{
  "norm": "rmsnorm",
  "norm_place": "pre",
  "attn_scale": 0.232,
  "tie_embeddings": false,
  "init_std_up": 0.0525,
  "init_std_down": 0.00875,
  "steps": 6042
}
Each number is 128 + 32 x the weight over its row's rms, rounded and kept within 0 to 255. Layers, rows and columns count from 0. The size above them is the row's rms in percent of the matrix's.

# layer 3 attention query, 192x128, rms 0.15, rows 182-191, columns 0-127
size [ 86  79  88  82 102  97 111  91  95  93]
[[ 85 105 132 135 176 176 111 115 149 147  90 153 182 145 186  91 172 160 133 137 128 132 130 132 131 130 116 105 157 105  77 101  96 132 108 197 154 113 108 125 172 127 167 144 176 161 109  83 134 188 144 106  97  93 115 189  61  98 104 127 167 129 113 133  90 149 135 170 167 161  92 146  97 109 145 156 177 131 148 117 107 160  68 117 160 195 136  94 136 170 107  77 178 146  55 157  97 103  65 116 165 169 108 100  80 130 148 102 145  97 118 136 146 109 118 177 128  73 173 118  89 117 176 139 127 179 106 123]
 [119 152 131 164 135 144 143  90  78 164  96  94 144 112 159 112 139 117 158  77 147 118 179  99  74 106 132 136 142  75 135 107  95  64 136 124  74  94 109 132 122  36 106 183 161 164 153 106 189 114 138 106 154 108 171 216 161  99  99 146 122  98  98 128  86  83 128 162 124 161 100 139  67 148 161 151 132  92 140 119 100 129  98 100 148 105 144 164 115 116 173 158 147 129 144 162 167 138 164 149 116  65 106 138 131 158 185 153 140 158  86 138 108 115 128 145  52 119  63 148 114 168  95  71 132 151  97 117]
 [114 146 180 155  99 162 134 121 146  99 104 157 104 100 148 164 156  87  69  80  82 105 112 147 123 114 121 130 146 122 112 174 137  59  68 104 136 117 106  96  80 138 111 171 122 144 148 113 126  79 116 118 140 155 179 119 182 165 116 118 155  71 132  96 113 125 104 166  94 149 154 146 124  93 111  66  72 145 113 162 120 124 147  87 169  98 180 134 128 161 105 131 127 129 113  98 161 151 122 185 128 153 141 127 122  99 122 153 226 127  95  81 152 172 161  87  33 149  90 175  50 138 131 119 168  99 105 146]
 [140 154 132 107 159 154 161 124 138 147 149 113  92 109 155 130 165  80 142 125 154 110 139 134 135 137 108 127 136 152 138 185 159 138 109 122 116 120 152 103 155 160 124 101  77 149 144 137 140 110 185 163  85  79 132  67 196 133 121 152 138 202 164  75 129 141 141 220  95 214  99 162 150 111 142 147  59 158 139 162 105  48 157 170 157 153 159 173 155  98 113  99 102  46 131  97 174  96 143 118  80 174 122 116 153 127  76 136 148 156 117 110 103 151 129 136 139  55 120 133 111  97 109 121 111  73 118 145]
 [ 85 207  48 157 190 107 119 111 115 192 148 120 130 135 107  91 108 137 141 102 133  33  93 147 137 114 105 162  91 163 125 132 151 127  92 102 149 127 144  86  90  94 131  92 216 146 109 142 138 143 156 109  84 159 138 112 110  87 154 150 136 141 222 145 187  84 135 130 116 112 165 126 107  98 139 168 151 126 158 120 161 163  58 158 125 137 106 126 116 133 133 114  99  93 189 139  77  92 127 112 153 136 155 156 150 148 118 138  98 126 120 182  98 125  98 156 160 138 104  81 115  67  66 112 146 119 112 121]
 [ 85  94 179 133 153 124  71 117 178 138 114  97 161 140 145 148 114 107 119 183 123 165 113 132 149 147  92 232 180 146 181 115 103 134 119 110 122 161 132 115  84 108 146 190 132  85 118 137 165 161 124 140 125 117 146 130  73 120  95 152 140 136 185 136  99 195 154 104 127 139 115 100 133 147 163 125 165 107 145  50 123  96 150 135 155 110 136 175 148 143  94 202 100 175 157  75 125 151 149  94 120  90 169 162 102  99  66 145 209 149 108 106  73 121  87 111 163 125  77 127 104 126 178 151 117 129 105 127]
 [168 119 130  47 127 114 145 130 120 146 103  67 203 138 132 147  85 116 120 133 117 110 123 140 154 105 119 193 157 131 122 130 100 149 138 108  94 121 105  81 122 106 156 204 139 119  45 143 170 112 119 100 168 121 171 120 105 164 139 113  95 174 133 139 154  87 154 112 124  89 132  75 109 120 120  64  99 140 109  48 132 105 140 107 117 130 102 129 134 136 119 161 176 143 141  52 112 173  78 112 114  92  92 119 135  89 148 118  75 154 136  98  94 127 161 159 222 183 144 125 154  80 129 177 113 144  96 177]
 [164 170  74 130 148 152  92 112 161  71  98 156  93 196 158 149 106 156  95 120 143 124 108 143  86 121  79 138 117 144  77 146 106 152 109 110 138 139 112 173 157 155 147 142  55 190 143 131 186 110 131 141 148 178  82 100 121 113 141  98 127 147 184 151 120 128 139 149 154 195 133 123 185  60 111 150 124 113 149  51 123  87 133 140 161 162 129 114 103 138  98  50 147  90  70 150 112  99 157 143 166 117 126 167 136 173 162 124 165 138 138  90  98 181 109 157 122  63 123  80 155 132  92 115 149 132 183 143]
 [181 168 123 107  57 132 154 115 120 160 132 141  83  85 140 140 113  97 155 147 171 115 135 174 103 126 122 180 128 116 105 128 156 149 110 156  90 167 153 140 152 141  91 116 144 138 135 119 130 105  84  66  96  60  57 136  46  82 115 171 119 150  70 149 101 148 147 128  97 146 146 154  86 103 155 171  92 118 145 139 134  96 183 123 147 146  99 199 132 117 159 120 132  97 153 142 156 174  56 180 121 150  95 136 121 142 144 131 199 107 163 156 158 203 142 118  76 144 182 111 106 139 129 129 132 194 125 100]
 [106  53 102  61 104  86 158 115  90 120 133 122 148 112 137 123 151 111 145  92  82 138 104  50 188 155 171 153 101 104 178 106 111 106 146 131 121 105 129 110 183 138 153 148 122  91 175 133 128 117 108 147 109 110 123 175 168 102 103 100 134  86  95 128 155 139 107 143 106 134  50  97 128 143 114 134 109  80 123 182 117 160 113 101 104 100 157 113  93 100 113 162 129 168 168  99 178 214 154 137 116 104 177  80 151 109 173 158 184  82 127 120 139  84 145 131  82 183  80 141 132 141  90  92 112 119  57 152]]
# layer 3 attention key, 192x128, rms 0.149, rows 182-191, columns 0-127
size [ 92 104 104 141 106 108 116 106 102 110]
[[127 147 181 165 187 128 105 145 193  85  97 140 180 102  91 149 165 176 156 158 137 149 166 205 105 111  95  78 131 149 142 146 128 109  96 113 138 117 173 142 126 175 120 137 133 133 112 159 157 153 145 148  76  96 117 124  68 101 109 140 138  98 127 161 139 139  88 160 147 168 156 125  76  82 184 117  83 195 147 138 136 144 144 167 141 163 164 166 140 138 121  66 129 162  98 144 108  59 122 113 134  99 160 131 103 139 104 120 160 206 139 171 125 126 111  98 156  92 219 135 143 188 102 158 147 118 115  84]
 [151 125 146 169 146 122 112 120 162 111 171 156  75 128 155  98  94 143 146 110  86 106 126 142 111 101 111 120 140 137 212 106 138 143 159  23 169 152 108 140 115 165 119  69 213 153 203 146 139 147 107 127 128 161 198  83 136 126  96 131 162 173 170 133 120 110 143 147 158 125 109 105  96 180 132 160 114 182 146 173 117 109 127 153 121 146 135 157 171 109 118 111 159 155 104 149 132 111 108 121 119 110 156 104 187 126 174 134 100 180 179  81 101  91  93 150 128 122 165  95 151 187  72 103  69  89 142 143]
 [139 204 124 130 116 103 189 169 124 146 148 142 126 101 106 168 137  87 109 128 105 135  83  97 168  84 106 134  94 134  96 165 158 147 100 112 118 124  96 146 134 198 152 141 144 155 150  99 125  78  91 124 119 199 129  95  98 144 141  86 147 147 117 132 100  61  88  79 117  87 151  46 150  92 155 111 106 109 117 132 110 144 122 153 113  95  94  94 123 108 128  80  76 131 110  77 113  94  85 140 127 145 105 163  88 185  80 105 160 146 110 112 137 147 196 159 192 109  48 151  97  73 138 108 138 180  98 113]
 [ 59 141 115 136 181 134  62  36 120  98  81  93 131 158 158 178 125 150 137  99  81  88  92 161 104 110  97 122 181 144 105 140 112 107 161 110 129 120 122 127 136 110 103  92 155 161 152 116 139 138 103 119 115 129 151 165 146 123  70 106  72 149 137 127 160 109 110 122 153 161 117 128  25 129  78 130 151 110 154 153 115 135 139 160 149 109 160 129 116 147 107 142 155  73 146 139 181 136  86  79 214 170 155 127 165 178 154 141 160 133 149  78 117 107 104 111  65 129 138 108 177 133 149  69 120 170 156 178]
 [ 92 135 105 199 165 112 128  73 142 130 147 163 145 127  88 126  84 159 133 137 139 112  91 144 108 160 179 171 110  81 208  88 139 101 136 168 163  74  99  77 140 182 174 116 121 133 146 124 145  95 142 162 155 119 149 108  79  75  75 141 105 155 157 120 141 172 117 113 142 175 158 128 109 168  93 139 106 121 101 132 160 141 142  90 136 170 117 190 116  93 129  73 134 133  70  69 114 134 171  98 153 117 139 132 143 106 122 127 126 117 131  87 181 173 138 127 102 122 150  88  74  51 166 144 198 140 190 125]
 [131  84 107 113 134 152 106 137  94  73 114 108 132 167 145 130  84  97 151 139 166  52 165 138  90  30 129  98 140  67 108 125 135 114 174  91 100 150 161 160  83 110 154 166 129 106  59 111 161 114  72  59 139 130 150 122 170 123 113 106 117 140 128 139 126 146  97 189 106 146 146 148  77 151  82 149  82 146 132 116 172 115 143 139 150  83 169 120 103 163  77 198 153 164 149 150 143 177 148 129 165  78 147 164 122 105 134 144 114 149 120 111  94 157  73 152 165 129 110 116 170 163 110  97  87 181 132 174]
 [ 74 110 102 127 114 132 154 134  72 136 128  95 138 108  75 112 102  88 114 127  78 116 108 112 169 133 149 158  81  87 109 133 124 117 132 110 147 128  59 148 144 154 144 153 114 144  85 124 121  91 161 118 166 177 172 111 161 154 171 113 109 108 135 116 161 133 115 124 148 143 159 146 137 171  89 149 126 161 144 113  69  80 105 116  83 106  87  85 160 107  78 110  44 124 171 184  66 125  96 220 118 135 114 134 150 154 126 138  78 105 146 135 170 136 108  95  96  94  51 130  94  96 188 109 129 184 194 156]
 [199 132 195 125 152 144 134 139 155 125 123 110 119 135 132 112 122 109 185 129 144 171 156 142  88 171 132 201 145 107  51 146 127 127 106 113 108 135 172 115  99 135 114 146 189 115 101 118 109 122 134 132  94 134 128 130  98 102 143 110 159 172 147  82  86 168 210 123  71  66 121  58 119 126 144 119 145 164  66 121  87 167 154 142 158 130  80 171 149 143 142 183  88 134 165 174 192 100 133 126 170 121 102 130 105 166  95 123 217 126  89 148 124 168 169 134  98 148 133 142  83 153  93 164 106 101 136 122]
 [170  93 123 111 173 178 116 163 210  76 161  95 157 157  94 154 116  66 153 109 136 129 127 154 162 115  58 102 118 117  82 161 136  75 149 129 186 111 184 146 118 115  98 179 120  98 138 133 169  94 171 143 124 128 101 101 113 127 122 121 163 150  93 143 155 119  77  89 144 134 163 184 109 174 137 115  75 122 123 111  81  90  85  61 132 124 123 135 145 159 112 155 190  75 166 114  86  94 124  65 151 148 160 139 157 131 163 108 148 177 127  87 128 142 113 148 143 113 140  89 115 108 133  61  61 153 133 156]
 [104 110 143 124  87 108 121  93 192 106 159 143 140 132 133 153 133 145  93 155 137 112 143 163 128  97 123  92  99 146 111 187 138 115 187 101  99 153 123 121 129 140  84 141 144 129 135 156 138 113 164  96  75 119 136  75 172 168 165 160 145 111 117 164  96  71 109 172 148 124 149 148 154 116 193 102 131 194  98 123 137 143  97 105 154 176 179 104 115  66 107 154 106 179 119 110 144 112 124 107 141 178 132 115 131 165 124  85  35 144  98 134 182  90 136 152 205  68 161 188 153 136  62 156 106 102  63 111]]
# layer 3 attention value, 192x128, rms 0.155, rows 160-176, columns 0-127
size [109  85 100  95 102  86  95 108 111 108 103 110  93 100 104 104  94]
[[137 102 110 137 139 141 117 138 160 159 191  82 154  91  89  70 166 111 154 147  92 112 152  63 139 143  94 178 111 181 132 129 134 144 125 116  95 107 131 117 152  85 147 106  68  57 204 104 155 120 162 101 136 178  92 170 119 125 176 168 144 153 104 103 121 126 101 120 101 114 173 182 161 107 164 143 110 144 128 141 130 134  75 150 136 148 186 164 124 158 121 134 108 158 141  85 150  97  85 140 122 118 141 135 158 143 174  94  78 145  93 212 156 100 115 144 153 136 155 138 120  73 227 143 151  94 105 174]
 [119 148 150 128 132 151 121 147 118 103 157 138 170 161  64 174  87  93 187 127  82 118  72 158 153 107 119  98  96 177 188  99 105 129 118  74  95 136 149 155 110 124 133 147 173 135 124 115 115  83 119 134  75 149 141 108 130 159 122  94  95 110  68 153 158 152 133 163 131 157 117 150 133  81 137 102 160 113 103  80 168 178 108 119 125 162 135 166 136 111  66 128 104  99 173 215 122 171 155 137  67 155 147 200  72 122 181 102 145 129 113 180  98  95 113 143 163 125 188 138 116 141  95  95 199 108 125 168]
 [141  99 121 141  74 147 126 181  89 189 120 137 137  43 132 162 143 199 170 100 153 113 162  67 171 174 145 106 137 162 132 157 117 152  73 148 117 100 122 108 152 111 141 121 112 166 144 179 103 115 147 149 115  96 142 166 146 117  96 147 125 107  88 134 128 125 140 129 156 126  76 187 118  89 126 188 162 122 136 119  68  91 165  93 139 154 113 116 154 163 177 113  76 156 133  66 109  99  87 159  96 114  94  92 167 155 130 136 127 135 131  89 163 106 137 136  66 196 114 128 167 115 203 123 116 183  84 170]
 [133 142 173 186 105  97  58  86 133  87 157 125 129 103 104 134 121 147 158 161 146 113 130 142 102 139 113 131 108 144 129 110 152 188 174 165 134 111 146 153  60 151 114 154 122 144 162 127 142 114  75 121  91  81 164  96 137 162 155  41 135  89  87 146 116 140  58 170 139 105 132 113 123 121 143  87 139 147 204 150 153 122 158 131 127  64 133 193 124  99 181 125 145  91 160 139 119 102 131 176 119  81 103 126 118 122 141 163 134 149 110 161 154 132  54  53 162 105  82  94  89 201 153  98 116 153 166 122]
 [123 110  80 127  95 118 115  96 135 180 118 117  58 131 143 118 135 131 162 110 130  86 109  53 161 126 124 133 105 134 148 161 185  85  85 100 130 154  98 160 132 173 141  88 125 169  88 131 144 149 158 122 125  49 171 122 110  64 142 146 109 125 112  63 116 128  71 149 185 132  77 133  52 146 128 143 150 134 143 151 104 104 133 166 209  86 121 127 127 139  96 157 105  55 132 102 111  73  98 121 118  96 117 133 122 105 115 118 106 117 189  59 132 103  91 146 140  58 125 125 174 160  69 131  97 112 113 106]
 [128 134 118 103 188 143 128 115 112  77 127 144 139 114  91 148 154 142 113 112  87 189  85  97 124  86  87 110  96 155 110 116 143 141 131 136 154 146  86 122 132  83  80  80 133 170 136 125 185 136 111 153 151 139 113 126  83 139 138 196 126 168 130 163 150 169 133 172  75 104  99 183 156  72 105 149 108 114  76 124 164 140 189 146 150 126 149 139 157 193 142  83 122 159  34 108 170 121 151 122 112 167 138  44 106 120 140 180 182 128 135 135 121 162 142 139 111 124 158  61 172 141 175 201 115 111 146 102]
 [132 120 187  69  65 158 147 170  46 144  89 147 220 112 138  80 182 191 128 124 143 150 119 131 136  84 115 109 166 135 149 113 145  47 118 101 132 127  93  76 119 122 173 154 142 134 105  90 135 191 144 126 104  74  95  92 106 113  64 110 153 112  80 103  79  68 157 171 111 119 147 150 143  81 150 127 107 109 110 190 162  57 128 139 125  84 148 101 129 118 156 130  99 100 126 128 162 154 102 123 134  74 133 110 145 128  98 132 128 103 103  98 121 121 114 118 103  95 138 126 130 129 171 172 102 160 172 111]
 [151 168  90 116 134 120 104 102 143 130 129 179 124 158 137 133 132 118  91 169 104 128 161  99 116 118 158 136  83 116 118 126 119 139 135 132 114 179 142 102 120  18 125 154 120 119 140 156 161 194 122 109  97  86 102 189  74  77 134 194  73 105 101  95 118  97 143  94  83  91 113 114 106 119 148 169 128  92 136 116 113 139 112 150 153 116 140  80 133 120  87 162 174  43 120 173 127  84 181 147 100 121 122 110 173 131 134  71  82 144 166 100  72 138 112  91 149 135 205  99 139  65 137 100  94 145 150  79]
 [111 118 122 154 169 136 105 118 182 138  70  75  91 135 136 100 130 131 115 127 166 107 147  87 106 124  88 108 114 132 148 129 102  86 140 105 163 146 106 133 188 163 159 114 117 177 134 144 125 155 145 123 201 155 155 124 140 131 126 117 124  86 142  97 185 111 134 138 108 102 123 204 152 106 164 120 121 156 145 124 134 108 150  98  65 101  89 119 120 106 180  80 171 137  99 200 130 203 147 136 114 176 126  69 173 148  93 154 199 143 106  59 107 176 148 114  98 150 189 153 178 115  75  95 120 178  89  88]
 [103 154 103 142 134 183 150 144 163 115  96 152  86 126 103 115 123  89 144  81 153 112  77 134  55 163 115 146  84 123  96  70 135 160 108  94  69  97 123 131 108 149 205 124 150  91 121  79 166 139  98 121 182 141 111 143 163 123 164 163 175 102 112 107 110 122 104 175 194 145 160 108 132  61 125 114 134 131 117 201 154 132 134 124 130 154 175  79 117  65 130 148 124 137 112 138 140 115 202 104 143 106 185 104  85  95 146 150 105 123 127 184 111  85 125 132  74 199 123 137 189 134 149  94 118 103 118 168]
 [111 109 154  93 129  81 127 122 122  95 146 116 102 184 142 168 132 112 186  93  76 141  71 166  86 108 172 128  79 149 117 141 118  84 123 121 127 132 142 131 109 141 142 121 144 127 180 136 106 130 132 156 169 182 130 110 155 204 122 164  89 117  99 166 176 208 112 183 113 109  96 149 118 175 102 174 126  86 114 163  93 149 115 155 196 192 140 127 132 148  69 121  79 114 119 142 146  90 105 122 119 106 133 165 104  56 161 196 102 136  52 140  85 137 169  98 162 138 122  95 121 178 139 106 141 108  85 138]
 [127  57  66  60 122  89 158 147  85 139 120 125 118 147 168 125 124 125  95 119 147 149 122 183  60  57 163 118  90 114  96 134 100 109 129 117 163 124 105 109 120 140 111 115 110 170 146 112  98 140 135 124 100  80 115 161 104 190  91 168 123 176 115 163 162  75 167 139 113 209 169 173 147 149 159  85 101 117  92 118 136 154 142 140 145  87  77 124 109 118 158  81 177  66 131 175 111 161 129 129 115 149  86 135  86 170 133 122 146 100 101  81 103 114 184  89 133  78 119 142  94 127 182 157 111  72 104 122]
 [107 109  66  78 120 127 176  94 128 166 126  92 122 149 154 194 122 126 149 190 168 132  77 126 126  74  75 116  80 109  92 201 166 106  88 115  79 205 128 162 108 146 151  95  95 124 106 141 116 164 141 186 122 169 110 130 126 106 135 148 143 151 168 142 148  99 159 128 122 103 137 105 106 111 127  80 145 186 131 118  64 145 162  82 217  98 118 110  78 141 118 102 166 131 107 148 155  92 124 143 117 175  85 125 157  98 144 108  91 142 160  96  90  78 155 136 155 137 117 105 164 163 158 142 170 144  76 161]
 [125 143 148 168  84 121 166 125 148 128 125 138  98 127 123 151 109 184  97 124 200 124 135 134 108 111 107  98 119 124 165  96 125 123 120 130 169  67 123 130 119  95 109 126 108 120 118 152 185 179 146 100 104 138 120  92 116  45 113 183 110 161 117 109 177 168  80 134 140 149 165 109 146 126 185 151 149  92 213 104 131 115  87 124  87 107 139 134  81 108  58 107 142 106  80 187 141 131 189 187 132 135  96 119 135 145 110 121 133  61 183 110  88 140 110  49 120 143 152  99 157 167  47 174 137 154 140 118]
 [132 102  76 163 149  93 112 200 142 127  82 142 109 108 150  87 128 102 119 145 119  81 173 125 101 159 134 114 127  83 131 131 168 127 125 113  87  76 158 167 140  88 100 166 133 142 109 109 119 149 155 168 140 143 135 122 125  74 155  85 152 152 110  89 145 100 154 169 105 175 145  39  69 133 136 158 159 109  99  97 120  83 162 132 133 142 139  97 212 125 114 120 117 173 108 136 107 148 167 127 126 152 150 161 122 146 154 153 179 136 169  46  53 142 101 142  67 176  89  81 144 143 120 138 124 100  54  80]
 [131 108 175 150 107  98 144 100 133  93 130  92  99 134 132 141 130 149 122 173 149 150 159 164  77 135 189  54  74 164 146 116 173  79 150 165  64  93 154 105  99 138 130  49 153  99 116 132 121  98 115 137 104 130  78 111 146 167 198 124 187 137 148  86 100 161 146 133 154 190 122 214 156 151 145 158 136 122 105 112  81  94 128 112 161 137 113 143 106  75 119 127 112 120 150 196 167  77 138 116 101 117 119 152 168 103 167 175  99 124  91 139  57 134 165 154 130 114 142 136  98 158 162 150 169 129 175 110]
 [122  77 124  86  88 187 136 151 160 141 109 207  89 149 159  86 148 183 123 136 138 121  70 115 108 107  84 114  96  88 215  70  68 122 143  99 184  97 163  68  98 124 113 173 120 142 105 122  99  86 182 102 170  89 144 138 138  82 154 111  99 103 106  72 144  83 138 147 124 166 116  96  84 154 123 102 122 106 135 135  81 152 152 172 107 121 122  73 132  72 138 155 158 113 140 156 142 104 169 107 117  94 175 131  95 103 111 131 134 161 190 113 119 176 103 133 174 143 124 121 133 133 130 120 163 134 163 186]]
# layer 3 attention output (transposed), 192x128, rms 0.112, rows 160-176, columns 0-127
size [108  90 107  92 107  92 102 106 113 105 101 109 103 111  98 101 100]
[[187 192  88 171 121 139 148 156 135 129 113 137 131 130 154 163 143 154 156 123 127 124 121 104  98 130 132 104  71 148  53 116 115  95  48 160 175 124 151 137 138 179 124 115  96 207 124 116 177 117 168 179 170 111 114 102 125 154 159 173 153  80 208 135 135 110  68 124 134 200 169 111 158 127 183 183 177 106 133  76 110 101  91 158 152 148 162 132  81 126 106 102 140 135 121 181 124  87 124 141 167 132 167 162 107 122 149 117 169  89 111 140 102 122 100 172 147  94  85 107 125 135  67 141 118 134 153 118]
 [101 117 141 155 140 110 159 118 143 154 107 132  47 131 160 143 115 131 109 121 105 133 113 107 144 135 125 109  97 117  62 139 120 144 104  93 201  81 111 143  73 115 162 120 167 114  98 190 116  54 114 126 178 187 129 157 176  85 139  99 188 133 191 141 184 114 162 125 145 113 138 131 119 129 122 121 110  96 159 134 101 157 120 152 104  90 168  99 102 157 144  55 121  99  95 139  95 116 150 115 127  78 102 141  71 113 133 142  82 126 193 168 102 166 117 109 148 108  35 117 176 114 150  88 137 169 184 175]
 [166  95 111 174  80 128 137 178 125 140 142 151  84 139 142 149 131 123 119 137 112  50 121 134  44 112 171 129  70 174 129 109 195 151 143 150 118 126  71 146 136  91 149  73 138 121 188  73 154 144  72 107  79 146  67 109  99 128 163 119  96 141 129  82  70 130  85 152 123 217 106 105 150 128 118 150 129  89 132 130 170 172 117 156 152  78 132 140 140 133 131 114 161  97 131 147 172  63 154 112  93 146 160 128 165 124 144 128 170 127 154 118 178 132 151 110  96  98 126 140  97  75  67 152 161 104 108 154]
 [164  95 122 155 140  85 104 123  84 142 121 112 106 132 153 119 116 122 100 137 144 135  99 150  84 145  83 101  83 162 143 212  84 101 132  72 164 124 176 154 159 170 184  76 122 120 166 133 109  82 165 108 105 158 122 114 141 121 123 164 150 111  94 173  83 102 141 122 208  95 175 143 126 144  92 133 109 131 136 145  71 172  66 132 101 148 159 111 119 108 165 119 139 131 110 158 103 145 125  80 166 192 172 140 145 130 150  88  87 196 169 149 115 101 160 102 126 109 219 205 126 134 147  90 151 154 119 113]
 [124 146 154  98 113 136 122 103 111 136 150 102 117 148 141 168 137 113 110 136 105  71 181  98 108 111 138 111 150 157 159 169 112 168 185 128  70 101 146  79 143 143 153 114 108 147 117  82 113 118 126 102  70 162 151  90 174 183 141 143 133 141  82 207 112  89 159 114  97 120 126  78 160  71 109 157  93 167 132 125 112  78  95  96  84 134 128 155 146 128 115  94 124  99 229 163 127  59  88 114 109 109 150  89 127 160 141 113 130 181 134  76 153 103 104 131  76 170 188 101 103 208 138 130 177 104 132 131]
 [114  62 137 160 145 132 156 170 112 142 139 146 187 134 116 129 135  77 139 141  75 145 169 137 166 178 181 126 132 134 165  94 113  79 126 144 183 109 174 158 115 121  92 137 120 162  67 144 127 145 124 146 169  97 148 129 133 158 149 109 132 132 127 132 133 127 140 104 118 182 195 143 165 119 152 120 131 148 155  34 201  86 126  99 122 110  69 137 118 120 126  91 202 141 139 109 156 143 120 116 168  65 105 162  71 108 131 105 169 114 155 175 160 145 102  64 206 160 162 120  68 118 117 144  82  96 125 131]
 [141 108 148  88 205 120 164 124 143 192 163 121 144 178  95 163 160  61 122 111 117  99 169 133 163 121  97  70 156  92 204 132 172 125 191 155 155 118 122 107 116 104 139 111 137 166 116  65 153 161 124  99 156 111 143 175  49 120 140  90 140 172 179 111 116  97 135 115 102 111 164  78 103 150 113  72 113 189 109  96 153 102 141 128 151  65 116 105 142 132 110 134 106 116 214 117 125 127 127 153 123 121 205 138 118 111 156  90 143  90 133 118 109 166 190  96 143 116 112 135 117 115 133 144  88 139  73 127]
 [173 144 162 116 152 130  98 108  81 125 118 177 157 134 132 150  64 117 120 123 144 162 110 166 130 131 163 175 223 148  73 130  71 156 128 144 137 108  94 115 140 143 121 205  97 188 137 151 170  76 108 100 192 162 126 133  94  82 171 167 138 142 131 160 141 137 112 141  98  76 127 112 149  65 126  98 132 113 140  81 129  87 163 132 143 174 124 120 171 157 150 167 123 125 131 101  95 133  92 126 130  94 119 114  88 128  75 130 174  69 111 107  92 123 164 177 167 122 155 129 158 159  93 213  90 154 121 171]
 [137 151 173 117  99 101 116 143 144 118 186 164 144 157 107 133 148 141 146 156 138 141 143 177 136 133 121 142 172 133 112  75 156 158  73 136  63 125 158 146 116  86 118 180 150  69 101 166 115 165  90 144 127 112 179 132 124 155 160  95 157 189 105 179  82 122  52 176 103 127 108 136  71 148 146  90 117 158 102 108 124 148 167 186 121 141 109 139 153 152 134 164 227 127 173  95 185 157 111 109 165 128 123 181  81 121 107 123 142 129 124 149 145 131 154 100 217 133 150 140 148 171 168 153  95  87 154  91]
 [134 116 120 127 125  96 130 114 132 140 121 110 134 133 133  65 156 199 134 100 116  92 100 163  70 140 155 102 155 130 124  89 147 115  62 177 133 164 137 157  62 120  84 113 114 220 108 136 169  81 169 142  97 142 116 131 161 170 134  85 145 121 143 129 101  99 141 130 166 126 103 175 137  90 100 142 127 140 159 134  66  95 123 135 145 126 139 143 105 146 157  99 100 157 164 121 109  31 137 143 187 107  79  85 104 178 198  87  56  65  83 125  97 109 126 173 147 110 138  72 110 153 159 136 108 132 155 133]
 [ 80  87  93 212 131 156 125 117 137  85 132 136 165  69 136 141  68 139 106 103 113  97 127 130 146 156 138  85  98 115 141 103 139 104 161 112 130 109 135 133 131 171  97 164 167 115 118 151  87 120 153  83 153 138 150 150 175 116  55  63  91  63  81 108 163 102  96 105 182 131  91 180 157 110  93 142 128 106 163 135  63 145 146 102 158 107 166 144  92 152 121  81 133 109 125 177 145 130 180 149 201  97 108 126  61 146 156 144 135 118 116 168 188 107 146 140  83 104 119 134 149 134 130 110 113  76 159 196]
 [122  90 155 165 171 140  96 152 100 153 149 144 175  71  77 101 117 172 188  70 123 160 171  84 222 123 168 134 133 105 173 110 125 144 166  61  94  96 137 132 132  94 123 150 180 125 143  87 124 132  96  81 154 146 141 142 127 140 120 111 113 109 132  93 108 106 161 107 123  96  99 110 147 138  97 109 174 167 129 136 122 129  97  84  95 115 180 129 139 144  93 176 100 174 148 111 153 179 103 124 158  83 173 128 102  67 141 131 156 144  62 169  90 145 150 117 121 199 101 110 136 183  58 138 127 166  98 140]
 [140 133 137 140 113 180 115  97 159 122 139 108 116  86  98 117  82 108 132 119 113  75 136  85  89 112 205  88 180 145 151 134 140 106 140 172 109 111 184  88 107  95 163 107 142 170 152 100  88  84  79 147 109 134 112 105 231 100 120 175  78 152 114  83 110 124 124 108 116 155  61 142 189 149 129 172 151 164  60 153 146 164 171 106  94 140 164  86 185  81 123 178 134 143 156 112 155 152 125 115 117 120 143  79 141 153 161 142 157  95  91 107 133  90  86 142  89 151 122  88  97 186 114  92 131 112 134 133]
 [182 161 159  99 136 111 133 134 156  79 128 127 150 134 115 138 124 102  97 163 120 149 195 184 126 148 118 171 178 116  69 111 143 130  88 149 112 123 135  95  66 130 159 169  98  88  71 108 120 118 114 168 143 123 156 153 104 162 160 104 188 119 150 150  94 116  98 142 127  51 127 128 154 116 114  87 122 189 125  77 136 110  95 147 127 157  94 162 216 190 130 132 129 132 128  84  46 152  87 105  95 112 111 106 118  59  91  90 104  90 151 121 162 165  99 123 145 157 168 155  97 134 184 162  97 161 120  95]
 [116  93 108 150  80 155 124 107 142 154 132 103 124 171 146 121 138 150 143 146  74 162  93 105 119 170 128 144 149 152 110 118 108 177 130 119  71 167 119 138 110 172 115 104  51  36  78  81 122  87 140 159  94 106 108 135  98 129 117 148  83 183  85 117 118 161 138 142 120  91 116 105 139 145 114 104  85 152 142 154 137 108 124 118 169  75 143 158  80 128 190 178 163 140 217 100 168 140 106 180 105 105 130 112 109 107 142 149  89 148 151 126 139  71 120 124  64 139 168  97 177 201 114 183  87 121  93 102]
 [120  94 145 124  92 162 109 144 115 115 146 171 130 136 138 104  99 127 171  80 132  76 147 158 186 152 118 111 153 123  98  97 189 171 125 191 169 203 164 112 117  88 162 154 119 116 119 211 131 138 158 164 133 141 134 129  74 105 124 142 169 109  98 163 125 145 160 160 180  87 128 103 141 155 156 163  92 133  80 122  83 175  89 127 126 111 162 193  83 130  93 106 120 152 115 115  99 159 170 157 126 132 126  79 131 128 128 199 213 100 119 187 173 140 136  99 107  86 161 150  63 139 141 147 158 121  83 138]
 [140 165 124 122 130 130 109 141 100 130 103  95 137  83 130 177 187 118 123 102 160 116 117 132 103  78  88 146 173  78 102 161 124 203  87 162  69  92  89 160 126 124 121  92 203 117  77 160  85 154 182  98 160 131 110 134 188 108 119 118 120 154 141 193 122 116 155 116 150  92  76 122 200 134 132  97 138  97 165 164 130 154 140  94 134 154 130  81  91  87 160 157 135 155 152 148 132 124 119 155 116 125 123 115 175 170 131 125 161  72  76  61 145 157 189 193 117 161 118 142 138 201 129 150 127 140  99 111]]